Each number is 128 + 24 x the weight over its row's rms, rounded and kept within 0 to 255. Layers, rows and columns count from 0. Numbers have three digits each. The size before them is the row's rms in percent of the matrix's.

# up: layer 5 MLP up, 3072x768, rms 0.0397, rows 270-449, columns 96-127
# down: layer 5 MLP down (transposed), 3072x768, rms 0.0101, rows 270-449, columns 96-127
up270 107:128130158120090136098230141182141097129151110154143141134146111136106130149154135126118141124116
down270 103:112150088122141095152110142150140106141144128137126118133120157101110154120184123110085111104123
up271 106:125125119152113121132142123071148163118142130131146125117127135178124132121111179146134118112119
down271 098:096125085106127100106134109132151163124136112144085068123142114135146109131133088163114121191125
up272 101:142147118141148107095123139119122155110110126146130122117120105114080187092105157131109149129115
down272 101:127171149147145116144170140131091112094133119138140111147155127153133112103094093104124170103126
up273 100:143146145129163086112150124146150140099102129139134112127104104145113132165106099100162170126187
down273 094:125095121117135146110101161110104126151114117144142072146175132135128172163145135129138152136094
up274 092:082149074152142123156132158168159121098126135197140124141116143107106135151115147140088165115138
down274 100:150118134117133112129130114127155117157110153156115152104108151099129107179098119114151099114145
up275 095:042158106151136155152154133146168079134103140127115111151170072120110132120115097117132149159106
down275 099:147101135156129131138142082123126166150110126140128112101105105145144100116093137137128157131118
up276 092:103125105158131144133104186099111130099115112181135123165160083115092123109136150102107137101149
down276 091:123092108140150173139128102119105132157115075150097156102126099137148129116138110141152128114150
up277 106:123122098114123102157122098127104135148095143112172129102119123147104142100121142129134121183145
down277 109:143132116132151103145140139139117082092132149118136093087137097097143181110170159158139119140160
up278 091:127110144093151120155096131142119151157108157109113110130183115178127131173076148125113126102101
down278 090:134122133107172120122154123149108139144148073125099137084133093123124129159109142141113136175112
up279 094:154145157073151140141155108107109142156117125096147128127123146179140093148138134142139131127150
down279 097:141087133115123132110152155122126160104149125116142132200137096159136108137119112122167147106154
up280 096:117115142156120131129136114104135125128115077109154140153115108087102104129122122129159090148120
down280 098:138127128112097123131166123145154145094117102108143201101107138128175099139128086131149120105122
up281 101:125122185120138141160133107118105127168131103111188137148107137135095125157118074155139124120162
down281 105:128140100168170146136136157138155148100083226132146137114128130151102125163120136165138102113121
up282 110:119135137131133156123113140141155158114017157124136129150138110105118089106111162124107128121155
down282 103:143082098133108122134105132094143174144150110151079133150147139178136152103140085157098141131104
up283 119:178133149109128118166067127119129115119149113128110122100140167112136151152170155185119120130075
down283 114:130150150146128105110171073137153094114138103130134156165140125179135103134122169135127104116123
up284 105:119156121122136156115116153106089127135142140119110154126128149150096087151122184109135139112134
down284 100:190138149153123113148093109155148129172100126168124098146106109104096141163144139110141145166123
up285 100:095128121116153135140113110131104129140114142136150107108126123134126133109152127155083169131148
down285 098:107138131151116130098136088128141135100110118136147142112148113112123123177094159162117138138106
up286 103:140120069091168117103159142129135094147152133121131147105109132184139099082074110179157129109108
down286 103:118172113133123177124099096116160136143160127125121169114140135106107108113108091116109126108113
up287 105:077099137130114103142143122109129138159123090144109149150134113114088140099140099130142120147097
down287 105:130137137124145173122119109122129112149123129122150131123141085126112131132169160088111160110146
up288 097:108155206117133147126089130122135128119111165113105136139124187165120128099126139161089157133142
down288 093:096111113126152119148135157110101114082092135165151145151133100138130165124140078087152122100123
up289 094:129140128115105097156126117140144080121127119128161100110137125105171133117134079157150124133140
down289 095:116143100067159115135092166063139142126151132118089147100114134125095129119066165164146154123095
up290 104:094152101105121112152150133168137139129158130158131139137123125125154165134079154088156101112096
down290 098:175111140154151115132112118139132092130121177131113097125143144091133111099097111122154122104126
up291 110:134123118153165138106139085057115115127140145138099087112111138119162135119125141153103160117123
down291 106:109176135132102172093117136147110142147126125159122124114126133088122091114122143121108138139163
up292 102:144134143136133131125145116099121124087127128116122139124145125141162121100119105154124141161111
down292 100:140163127133154089155157138122103160127114169114135133155096138162120095124144141130135085132113
up293 095:143155109105110123102109138135119115100139113127154123082144128104087124146127084070110144123160
down293 095:116161125147177113121139117131145162127118113119157134131091099092113105151118172148119094110118
up294 096:102117153108145166074119124162122135109127103137181123157140103108140129109131092141101099130099
down294 098:131149080117121134148137110110133147143131082134131152115108095129102138098114131129134090096135
up295 106:138136156143146117154115114105128120148126104143111156145113185086140142098132147174111099134142
down295 103:130101071175141129083071105140195143170122109130103088124095131103128122166165127102128145207149
up296 101:146118143057119124122124088131111095187115112133144100155097125129151103111127110169148133123106
down296 104:100136166136141075147112074132136152076105085125134143109145088112090101121116121138057120108154
up297 116:168119116113141183130105092144107120102144086111129126132126160087157136127123118142130144117104
down297 106:095121128103127080140173118093098161140138164218102128092122101162123101126155136112149142121081
up298 098:130125136127120103133166087155165139120102104140140152140128149114161141116100172126142095187149
down298 096:133136152126115119107148120138138138068106142143150124103123139178095084119114132073153148114145
up299 112:164165119108093105117170124118167132115116140146146111126089111113118124154174145135141109125140
down299 102:131042146139106117151123115126128114100121095123085109144128111145135136153065135127151105139107
up300 100:145076135136146109098111158133105114107155186138143152109135147172072077098120130128098119092143
down300 102:154166120115169154157086156143115133138124127129100126138116143107148150122143130074109134134103
up301 094:163144167130096128148133154160091118121129105124136086120120120110059130093123138117115117095150
down301 094:148109105144075141133148128138131098114155177126091127154077153160113132109145128124127145156120
up302 103:175123115132156089100152157127147136120114118136126107103107102157115149095137144131101119174112
down302 102:070114149122115163140153144120142113171079131169125087142120123114145108132145144134125120113093
up303 109:120139095132096107110122094140185175146141126170157108157158087128118068117119138178121171091125
down303 106:157131122152131108152087112131112083140092136124098080091080081108169191189106122146106128080132
up304 102:063124088115134116096119157102131131163135143133163150114139098133120137129112123136138091125144
down304 103:151115129197133175132145110146116168149134109135112131092118150126128134115122121154159106126100
up305 099:159100159129123129150112177139115138138092099130137123123120107144150141161117153147128137091151
down305 105:103133141145112154152151134162127136150118136142100125151141120123170124108151142157125129142106
up306 101:095121119127107088138121117134180086142163131076107146108091106164131119104137116152097121103100
down306 099:167138118147123147166121143106121123128083107155154150156137116162145131130110174171075154152101
up307 095:124083108181169119036136119120099131131118099148154167117157091144123109170144112109123140146147
down307 097:188136109138170103131125120128136081122101145156145114149144135142150131103104192146112108118116
up308 094:156113098100136127144107170110108112087124127134121152101119091169115128185172149140140130108149
down308 093:143176089163087136177123120162152103143163077075184076134156131107126135153127119115131138147138
up309 096:082120114106094123131145114156106105127132124130128156153178083155151145135108112140137107107116
down309 096:176116141106152171158121118123111131150136146069165154110143104125124141110122145140169112092164
up310 093:112129087162137145107124155158095185160093109109071128155138108116106164125118110134153135118141
down310 092:089109142105170128131094122171086094159158106100158119111118142148095131138128126128131124136097
up311 108:120110099130170166113130099155141150121140121106136142124089150149090102153129134126143139087133
down311 098:169139107147091101133154114165142145136099104146104142104166106131157144148128143152128100128125
up312 108:093109147134150094128109141140122153082133109134124076172137141099113124102134121123140111167136
down312 102:170120119130105101118128130111120137146147135160139123099108171107143081133108107102162105172120
up313 095:109069151135124088106171118159105097155143139112130114114164109120134185111109126144181149132118
down313 099:106130075091147126087143133136133127124089097141114087140106157137187087133126143109172113113132
up314 100:118138109123133136131138142132157063128128095101153127178088142146115113110134140159169092101143
down314 101:102154050121126116107150114088113169144102108142131127136154099106133149098154113136086112182151
up315 094:157149101089133162104068128140170115131119110107106099116108105160114088116135105110163179120140
down315 098:182090150125149127094162129119083122105133152134121152122153136151108116100096128088114165150150
up316 080:114112163147131106110149143140120100137074109124143114113145118137086114155131080096149176134124
down316 083:128175135128117152150142131136112129115124150111111112185102138155151106080100131153117123105143
up317 087:126156120137154130104111108126124162155141110141110140118124116110139173110186149116086159144129
down317 089:117162114091140136152087098159111160109142111187104146133131115153125169170120138133107126106157
up318 102:125107162091129150167178133143129136107125125118128103147140109140125172110122154120124108134113
down318 100:169098102112140144112147070127138108111132182160142154143128141142136130129103131169096137108102
up319 089:107111100136166121177163133133142145102144135119094149156114130147147130163145124097153129107127
down319 089:157121164159119163155085140150099149137183110133134128121110132083159126134108134133116132080133
up320 087:132116168117127119125135183117125121093095126132171137117166129115131138141117147127115137115129
down320 086:177129120112133152110081096135123112117133118072126131110128173111147095162143134139112097166107
up321 084:160100142165108089101157103102138108127134100135077148131140125134091072117118060125154099076115
down321 089:130106111123143140121079138138133145165128166122128108150144113167129107089146146073102126103093
up322 097:120171085151150136125134073128112139101166113131168113159131099113112126138106109131137099158096
down322 094:131106105120092096096119123100113158151143142109114161105145123104138130109162126122116088127145
up323 102:111152135156134100138123149088167135145172130124151121130141092109117104131133145115124114106111
down323 102:097081118134132131130156161182157117108123157111181141137113153137164113087142122133147121138174
up324 094:111111127125147108111155110127138123162144101153153102150126154155108140076126130132115151116126
down324 091:129109132136150142141101087138105150127146136092138089162145107151125178158119139154118168112131
up325 105:100114122142121141155123159166112102078089113078142119136111135133119111152142149147133153125129
down325 104:119150098146144121164101157152136138114124121120133103123151130114139107089099144136084070150192
up326 105:175121161121098109155119098090090127152107135137119124111193132149101096108162135127151155167124
down326 109:153093109134103114110158123120126127123101126129128148134132143131102079101094087156109166120066
up327 102:120101109126126126162143139119084144125126068138106146147104095136156131153157130124157102103155
down327 100:152136119108143137107144116070142127127117188126124137091128111114097118110095138115125136151121
up328 099:096117066150155129076155105111114146101144106125118114120136105131122124091137106131123110117093
down328 105:116142129127115157102132137121141135108113128151167119119164165098133141133096137121166138122090
up329 081:116121143138113146094188122125148108125100096111128112117128120126131087120121100123130123131147
down329 088:106137104076143155112152129140119141123150091133121090154080157122144123158137125124129131111121
up330 105:096159123089122101157105108131146124135164119121153119127123143159177174074099144139150101108081
down330 109:113141150079114156081084142092112161134138130122132143134142123109115138101150136137105114139131
up331 092:119128171140074107158109138132115079109108114143128113109088129107095150119125125168173148104110
down331 097:107100083156162140084109118145146123122127107130103176105144142145098139131130116117144140101117
up332 103:153137093135135130148179151134064139121151115086143174175119123153143168095127158106119151108135
down332 108:091108110110124160134119131100117107153110138109127112158157122143142128159142113130188123141116
up333 110:109135135133138136164146120135131103139126115118098126130082143124135131160092125115133099117122
down333 110:102152155135110148141152115126141138070116159126161126155125120123121106141110109079127165108148
up334 096:161149149142140152121090142150121135099127101156126152092117154151116137105120144085135149181099
down334 097:133094103120167168127123150063138127145127162143092149136089080133111143126159126124127126147151
up335 099:135139105088138137176144126146101163113112147117142103157139136121087127135134090172063096092151
down335 101:141109055130116166115097151152119083104123119114139101120116125103130139097086150150123104096114
up336 099:155160155138118079144127089122177148106074153111181105132119127123098134109110168137136092082132
down336 099:128143129090133114117146132141109110126118188139149168130125117161114122093176099144108180131100
up337 080:119157134130172104171106153139115079118126151126165136143133102103096162151122129149118113122123
down337 078:151118125155136139097156116166153131146085157145158128156099136123148129120149147105131097162099
up338 116:081090172113138104148145127103132175108097075101127118123109101116107128134095136104115085112116
down338 109:142145104125099089104120134128097127152151093153146126151095126114142144123147094208109153103153
up339 104:133123126144151131117145118136162175085148090130081125134123111098093159097144114153162121144146
down339 102:128107105172113113152125117143145120146138137101120150112162118096148137145126162125094146175097
up340 098:109138142135113172104158103146129143181097147096096071093082084153106129141135117126120114160156
down340 101:119119136121110131107146135123133129126118118142159144115138113139137144193120136115141126137131
up341 105:076182060159143129113143168171113116095106070111132126136144125106105107109127129123090150130153
down341 106:164102128115116129125099119142176170151140181112128139108137143073172068158107123102103143149097
up342 112:111100110170108133169179119107138135070117115088128101104110140073111109123127099121065118115123
down342 107:111143157093127109168166158097133146106117171126142118117111185118150104134138117130089110106178
up343 112:151123149098115120104113128085142192153129109085116137125125083117102096104138127155166129131143
down343 106:172158122137143124130112115193135076141178137161174115173158115114130141108137148093129090121119
up344 099:107110119110154125131131164139106146092145133095160111182114148122111127155128128138127089145156
down344 101:083130101120113139106109119129129107082160185111133141144121161170120159134146142130114134134168
up345 114:112107140113179099061128158104152114150159144145152116168152136135158112119157132143125103127125
down345 105:150122142147136163105123101112109108128112109132131108136111125125135115129107160117105099081071
up346 101:132143172166138098130127113167109111109176158131099161107089128134124158123091133169136104174120
down346 104:137168112094139145166097108095166116143153099119147121136105114115128149151115134082098111151157
up347 103:108095129142146164148142158093118147135086101072129126158127103145124068152107129140160134095152
down347 101:119148127170128123139111122181125124162092116120129108147135151098102103137161090155140141098108
up348 107:141076106100144110162142151155145108141132113148080134130115158114158115087096115128154172130112
down348 105:158104139138159122120120078111159104099151153119121142117145115099154088147118094144107096103143
up349 100:115086150128179146109106151127139122127149169113127138123121161138131142090192132125136142113105
down349 098:151114143115099120140125147141105135122126102118150158115123155112131114135093119117115133139096
up350 124:128136131162127132151126138131126129113100166114110131162117131151126153130122135118122157100144
down350 110:139113114140105081118148165091167136097161097148122150075148141117131126109105102155118131120125
up351 107:126116142133116103091110162168133097124107159118136136133159066102109085078132122094110143097144
down351 107:113082099109139119139136091115092103106120113135114105134109117102139139133137149149119168098108
up352 097:115132158130137154137153082156086149126100168122151105145194127113169101117150121146188124113108
down352 106:137157174140125093124149160101141134106182120124151123136136122136110116146133066132080144157104
up353 109:107136161125137131149107140143149100150131102110118079143127086066150172170117125140194170129140
down353 119:149088121156190133125149133128122119146177147115093161162123115135156108189187145101133127106119
up354 093:085084138113188086088162158141157101137119145174116121096111087156125125144114135122103100117103
down354 094:109125137153105133087122140116125123141084071125105144085182135110106118126120139120123071167154
up355 096:130084093147163115131117103064143136132121122127137136146159132088153148093129130146056179088121
down355 094:119123149114142102088121173112098154157092131097159163113135136130140123146138074137170184120136
up356 094:131120130151143120127163136173085100100126120089156173136176133140139100176129145138141140108116
down356 094:108133144110121160152146138119129138123122134141093143138119118122147137116098081094161147140086
up357 098:126154077120119077136108160149082140155131121092140142098107135092133164125149108141154130117120
down357 103:136052139173117150102155157136154135111152124148092127164100095178070160179103149104121117125104
up358 114:113126123076104139150113178147136125091137123128154064151131087138124118150108139140116107113139
down358 107:148123142159159107137159112107105126118104090132111129138138101123138169138147108123139092106144
up359 091:131156105164155120081118121153129119152125127111127157109130135102103126110103139133095141102112
down359 094:088135107113172133126159134113143150119072135165147079159138109123164155130115134118166096150103
up360 095:140153149164133137136136108160103079153105141125148150121092131191094095098117140156114090107074
down360 093:120183128115142145115142135142123149141123121149113085134124130098104133139103140135129106088182
up361 089:115081100156132125163127088155142110127168143104126109133095079148055092179131110116163131100131
down361 094:155149096077125143144108137135079132161125088164111118115121172125173154132138121109135072106170
up362 111:126085113117118157109118117118156147123136126078123101131113133118137166130139141154168132147124
down362 109:091095141105149123088115065137133130129093120109127154118130093123117144169144095138146096155149
up363 098:134142115100110154111144108122136096106128144141113121164109104156108173116159150137133164124128
down363 098:132137112101128112133129133123145164125123097121113154072096106083139068112084089124123129150136
up364 105:136137106110121125133121136157122155144115111181139122096146099131137169109127099152124139128130
down364 111:106113162128148138139105127086154073137109144116128119121157162095127143090092141123118138144145
up365 101:095147139152173146106106152139111126076123141120138163160136120126140133128097129120122096126093
down365 105:128131100126119106128120104113156150165144134159143118118101151105154128117125114135111138202151
up366 104:132184101122143106165121097167121175103126118157170089127148141127153116096116157134080137161134
down366 109:088134106118089147126103164124103107124093103131105153135134115127163134117108078113141117134163
up367 103:136108112109112163123121139104164101110132111083199131142135127125179097118128166134140132140114
down367 101:144104113116127073153139221139116132124151076129138099121125151126127125136082111191126135107154
up368 104:121132091147121115117139096172123155071144115143130072116109096128064144127089164140183144084129
down368 104:088165082099112175138148133112128096170130059149132121118131146154128133133156092098078144130120
up369 111:114098142176091098110134110140133145099111114134125103110141111133152133122089108108111132148120
down369 120:117084144111166142097105176181162121137127159135157125155085123151141111121107118141132121155108
up370 119:136139142178119169089137111147156126119133151159130128111153102148107143152141125138100131107161
down370 118:119092123145162104098070141124130150147128125160115129121146140115136087124115137135139127151118
up371 107:164110136118137124132129115131134121135118131114129097133127123131103131141111155101121122129098
down371 102:141106126128071130103151125136064083103151136161100118093097103123128137134100149154113137177114
up372 087:143140107125148119119135139145077103082137143135136120140136083123132117128133124139117126122114
down372 087:106118107137141111081126132133128137083133139147110126100145101157083121132126088177123146077102
up373 098:082108171124121118129124105146104155132175134070144102106104090144131146110159110140104136102110
down373 100:195115165140061112106180115111079096078122135093142117084152129125122144154139136104119130125134
up374 096:158148113089088143123116090137127114126098138145102132125147101121090131108148158130168152148153
down374 099:100117128163154140131102175113115153131141158135130115115113159088105140119134105154144159151147
up375 102:124097136126135120133122121168121140148191132143141134094133124107140122097120132142145136159117
down375 105:143136156148156118156105126136165100136104152126169136097156064109092117144131108086121107114103
up376 103:102119083131146110157123115084152093112136111118120126089089150107101150137109139129111143112096
down376 100:139109134144112133124090158124081128117123152126083148136139134125136098124134118113183092116146
up377 094:118113120132159117130111139128126118119109127168094123112109133157144144132088121108084120140087
down377 097:120126150127143182143140107117130118128159105124110103116162113153130121147135114105177138117125
up378 097:173123114131109169158103112150125131155127115099108134118151106132144125115125106130118152122134
down378 093:103145182104110138135144182102138129122140143117126115087136133133123209122130147132166174122076
up379 101:150151095080101129120103116151101109091125148141147121113093158134139124153114107144153119099093
down379 100:135085166181106182149112108163099170109127134118136138151143092157123090126113057098115156132119
up380 093:098115130149165159112183146099182099135172145145134110124141126125150084164144178095153067130087
down380 098:142187152165144192121151152152139116124110133061124113142103135125121153141175154129140105138119
up381 083:099110133110083145130090175084144116117131098150173136133124150121115137143123121105104127165133
down381 081:169143129143113130131174113111166116151140127127098117130168140123101114125102126104141128110102
up382 106:124156111099094142177122146112078155096122122128151105145145158093114137130096139090155120143135
down382 106:110101082141132129134126131119150087116164164150109122129071122119079119135128127157085164083164
up383 096:129098143108125137163131151109166135096086180098129112129117134124065081151149157134150122138091
down383 093:189145122124106111154088124138132147116147102173121135137050162118127114087142128115099162117113
up384 103:136153139109150118128119137122116086125090155110165095133136151070139108118167106126133137123188
down384 100:103131164109166154136131140168129144118139087134153149131137145139130126119100147143162104084107
up385 094:120091144137109109115123101153160116087107142129111119127180136144140117116178128073135151111133
down385 096:135124154149120106125087154129097110155134102129132137107091071123124110158121095120133155104176
up386 084:132160111129125126147162136127111134118127160078157133149119131127142113130120143173123180067098
down386 084:076116129128103101158128157082151114139142154154127105141138134130131145121071113126121101127163
up387 109:139135126141093139129122113172124121136150128112073106116133116131128139150176130070107136135091
down387 108:142079113100147138148074157131123147081151117145128151155086156126133114099110112126083107169133
up388 111:115084146180113120115098187157128171128114107155147111119146140138156130096117140151134129107166
down388 113:097089138103157095181124125125137133149151133145151128160150122139144131102089106125143156120114
up389 091:127121102175138133156105122149106181124120095096139130177075131163123119103136130149141112142175
down389 091:099100106121101156119134151131151126143105178092135088140108097164110144168144104141156137114115
up390 089:115146118102137123113151135133122130131118137117115107145116119138134153128136091101142107115113
down390 087:095124102146171086089110107123141086100106076136143122135152049095147118082141120158130120168096
up391 097:149137120116140074178151122102096142075121135116099120067083170176108112111132150144131112137124
down391 095:153137143142111116098155136123147121134137146184128104164105114129101134158126116111160119146169
up392 095:123098148084114123125156102096123122105093134106144133177137138124145074091139119125143102130159
down392 090:090123107179139164164122102138150153116140079119096084150111155097112169120095150110074168147144
up393 086:121098138199168125179156103113118126139101102118145121140160099133142120103140139152161116106106
down393 089:134131118164110149169154147163120128121112099121109127139076125122106126106126142129131121119108
up394 103:114167097094159141086119143142159125146151128122102125109125091171110132109119119129127090090121
down394 097:146123129081122113113090116145117150121167126129194112122135139136140122161186150108158127121126
up395 084:132134180085130157117131171127150103165159145132140164089119136099144075138106110144085169106168
down395 086:119093136141138122150115130127130117110115116125139115077117109130161134143150149101103083129140
up396 091:158087080121139096162114127128149126111131104160108136166138109133143112153147124088118118128095
down396 091:164123164134088141147139121146103174135119150169086197156116116127178089121101147160130118099101
up397 086:149109123170120099132135132129096137148123168153169128105160152141113109137115134157125110126116
down397 087:133082116102104117133112094135143114092134063106101109129102119182089122194106137131120152129110
up398 109:122112106171154148135138140171137127137132139139126129160091129126095121135154094140116151146131
down398 103:127154104119160116099145105129130114178155145129165099141143093153153082093150105121128135133135
up399 104:131129145141122182127126117149139162121130141162124148114161100141087116117122115163131136122173
down399 101:149153100124130136106169115135146170120070162102124096083150118120113125122136112104157086125103
up400 097:130132114148163103110123109112135146149112142130087130136166136118112099097144093141102140136154
down400 097:132137083128153145121110125180138140103102127089153136122118194113119169072167158153142133163107
up401 091:128096104149141124109131170071136134105145132072130120120116133128136199166139130137145131129109
down401 096:141128132105124145142120112151138137120158105128167136081130140122180065107101132153125161122099
up402 096:123131118137159108102140126143139144119087144151143109127131143142117176139108117133118124118157
down402 090:113114137129155126140114125140146139160120096124141104150121176124178113181126127127140145136148
up403 090:096108149180157135126144108067143124128159102135170133120111167096166114145132149145117115140116
down403 091:099115097139153126135133168148119110142114168081128121146080070119106072129130115098126133094143
up404 093:092111154082150112098147114141111153109146113115153178124169082131142167119129114138115111109147
down404 093:100126156126139120127129108090154140085151140108149140135113112111094155131098128132126115120138
up405 103:088142102134151152118125155141105121099071103094106106117148137103087147117103145107145105126101
down405 103:124159066149147110153123124168101135143138124141158114147145123154108117103092150133113066126154
up406 099:125121122125127103064163145127084106085071124155100146131154128119131083132124143075143138145175
down406 101:128155156136135122121137156122152117166146134115138110109139114118132105127113147144085108152116
up407 086:121107127117118136106154148105158110133126131156117135158108142179146120110109115127129119129111
down407 091:128099154163124151126156079109131130125089109140142109094125104148130152146099122110138128120111
up408 105:111136115122104151139103088110106153186144115118127114112137095097123139120103132137119091106164
down408 107:125172136143184119143141161121105138143127124108116101128106142117177166113131199115148156109158
up409 102:115073161187134122126131107156137130119111178125132142138155136179094147129111121149154139129110
down409 101:128154133160131152146141132076114143121158103133147150149128145136120176133140131113128116060107
up410 082:134120156161125134112102153109128132143116089098087126136151170126091144115090105118123095126132
down410 085:126143162126120126104158098139137100147098150136136105152114118149112148118128178118123143121158
up411 097:162120096139149136115131153127140166115139119055109147172120123117106160149141129100115114168170
down411 095:107086093105114143134133123131128135138148129092081113103128158135142154099116155154110120085103
up412 096:119136127132148092073102141088143122127162139130148113111111132161140078156141098107133138121188
down412 097:132177155155093117146110108138133144127123135139124115125122140107132061132123068143134165124128
up413 101:134130124133115086136139138161167082128091113128133173103201139137114106149115110130148143105096
down413 102:133174143145104095109153136113124163112141106107095147136117115153163142135151134157158104196107
up414 100:157141173117150136123096110139099157165082077109146075108115143136131123174142087157120149144103
down414 099:209080123150114132105133119114181097089138151080109153113091123111136119093138146109160168085083
up415 099:145167166134122151145129127159129122113179130108163121142122148107103157114112109155161092127137
down415 103:138065078131142108119100158109107127128130119126160053131121124151132079134133144108110136104148
up416 098:129149079149133154116122141133141115167136102158090133089139090105142120115127120116107147107101
down416 098:160085144129166126114158143106150113128127097128116098101163106107132120129123123125136134127159
up417 093:122141148122119130112155144089126120128131135116141123110135118130105131114100084110117148111131
down417 094:081103111127093109125135095146101124102125129086131124086180183113176135158103129132116112109139
up418 101:173165141126138143122116149121150150116126098144106121139119112113099145091181146096154076131153
down418 104:135145125178108159110174115127115087127152128122129147119113142158110136130118133161165139134152
up419 098:049149142126113152147126163156110106130098141129147125139126123150151140096129135155088169147134
down419 101:111142136103151097111111144106140106163106117074127140103133108189095167143115140147172092128079
up420 108:094157142131105114119115125157077175092097143143174126187172150129132134116119094057126055112106
down420 102:127109123128098154167124135124123102114145124139119144119132129109145095087121123110122132116151
up421 096:151089173124147084138130162106121095071100119162119110120094139137133125104123087134110100138152
down421 093:134090109102132132096143131125101095141144127121147090129115139090118121132143135115110173128136
up422 098:162110123129114107091085128182133113090127090142096119088114132117124096124173104139124145117138
down422 100:129163100127087115102129117138130080105125094160110073121118108113148136145153146144109111081155
up423 105:146097132117111130113091124173137145132150182123144143128122143123153116131134132110152165123081
down423 104:137139103135160141099140143139120136119123132114129122156129125137105135170137092158123160126128
up424 105:148127152075157166154114118148129104126108116135120134151137073167172126117114171108121103116110
down424 099:122098154107145155138133155155123138117184132105080126121117108144131183165147133130140135161126
up425 096:102063140123159147138131170133103154158143143095131127146140122129139102154096112133121103078154
down425 099:139100120101111069105138146138114150119138130166115136117125125110106105130130118153077144118182
up426 117:111159128112108145112108123166139157102109140159126129143141185099127174156089105137132090122170
down426 109:168131130128163110132155157118120121156161121127087095151150125150124134100134117114146147117149
up427 101:144103136117144113137159133096121147138108138136153153108097132151069120124162113151100150118102
down427 099:123172136129098145166138127115134152150108114118157071142122144128148143138191113115169156144153
up428 112:121118105166144086107133096135086137195092121170118161133141153122128105108164121140056128150147
down428 107:127092103155087146113133128080127141149137110150126147136131094123144122190113108111106125154143
up429 101:129155107167115103119159125146136119145164134119137119102153118164151146124151104126141115108169
down429 110:105140112141125155158158105131132133159119124134119094120126137125117118144104125101141099128110
up430 092:098133130160096106110116094125099141162154128088100166121147153080154154159160129117115109122123
down430 095:184095146097158113100144163126132089127125145155137106130132176129122103095122119099144092109103
up431 095:129169133125113140146189105106144111085139130125165127190172138131100133128109115108131133103097
down431 091:096133151130145120153127082147115138116106140158160064119149174161101151113143147154167119101117
up432 103:143080128189096138177138132146100164101122113114137125126156095156082168147150139143141124149140
down432 097:109188108095108112111122116069158114164166113116094154124112159103116115131139144119105088107133
up433 097:143124150165147121090148175158144129105118164142105138126137111150128090133127126121141154130147
down433 098:110139111144103156095125128144123129085102131121119109119141141125083123133109107147105143152143
up434 088:141154143136153112152132150103094129112124106123137137109136101078115137122123180089095141125136
down434 089:138174165087113097119104123164145076114145136092134146099148162156135124122118076168096126121099
up435 097:154136117097112141140151118138136126142129149144140086129158094085103164112157139097162081121106
down435 100:130101116095123120139109137148141141151124138120079132128106187110125121104110128112125111170119
up436 094:145127151163058096150129159105126087102144139146137134134121133088089125159198107147126136139131
down436 101:154115120103141118131124109140154139161105119110101075149111111123173111107122160126143120148140
up437 095:198145135114150119131156138122118136104116128152114142130155104119127129120139116174153137086120
down437 096:135148158141162174140141074148119117106116100125131153129146144101129171154141134134166151136149
up438 093:121157108110148126114161118114135156121135132101133159084124126094169120150148141173223129121092
down438 095:164101108139120118150158127158165143111157137163170108110193076132139117101131122117096098122123
up439 100:159092103133144104124161169103125117146142137105140193168127137125103124071107133149127123099157
down439 101:157149111111121132175168143130066144134141130165116189129104116140178144146087153124136147145111
up440 085:154128162114130124138120156150125110136091112130148128129139142131098105119160118123137145100116
down440 090:127154149176100156153136083098124143140107138184092139112118143111135085077122170114102133129166
up441 090:127153144135127141087167121165143134164126142149096133114103122065158141141143102124164135107112
down441 092:103102128145120087175147145108159144155086128134110110137134140140180125107113098124131147134137
up442 102:125130156151099179144120143128115098153150144137123187132078146135121140061101173155127091140162
down442 108:143151117119119112092107123110128126091136149123148119142130128127141161137088117097117099145137
up443 091:156176113099152136099102145163122135102125131144145102127087109091134125179153100117076164124174
down443 093:123133081085135143118148114158154158128127139107085132116113132112095152146132147086144098119152
up444 101:105107137119143112137112165125122120078123124123130161141144081134135155140148149150115094129148
down444 105:184119092150154143095139110152155115143148115133150166124148197099122159091113108128117143156128
up445 100:147119114135157140166118154145099143129134142137132133176127129175166124165132171150077165116115
down445 098:172118117145120142135152144104165123147109122158136136119098087149121158135128115147134078109134
up446 089:122173134125150113133100145113138160135129133144089098122077121136155123145110121095143105129149
down446 095:074138106134170146093140168050162164163123120129156144174116143136182136132114145140126140108111
up447 107:084110160134109110131124129094098117164137102142112143110102106166134131125114164140127112097118
down447 100:106165145129129164150114113139116120131140105133118151118145134082111131133120109127138167126136
up448 107:104145095131158145106141090144133107092144123115100188127140125074134082141130144153126142158140
down448 107:169157111131079122130134152118099123149117125104144143103113121141145146123135138114130160095159
up449 092:141164107132169081163104126121123106123132112144130113095177151134141074108144135119129119152107
down449 096:117116096103151152123085114094126139099142134135146132107146153097118098185163080126148134122133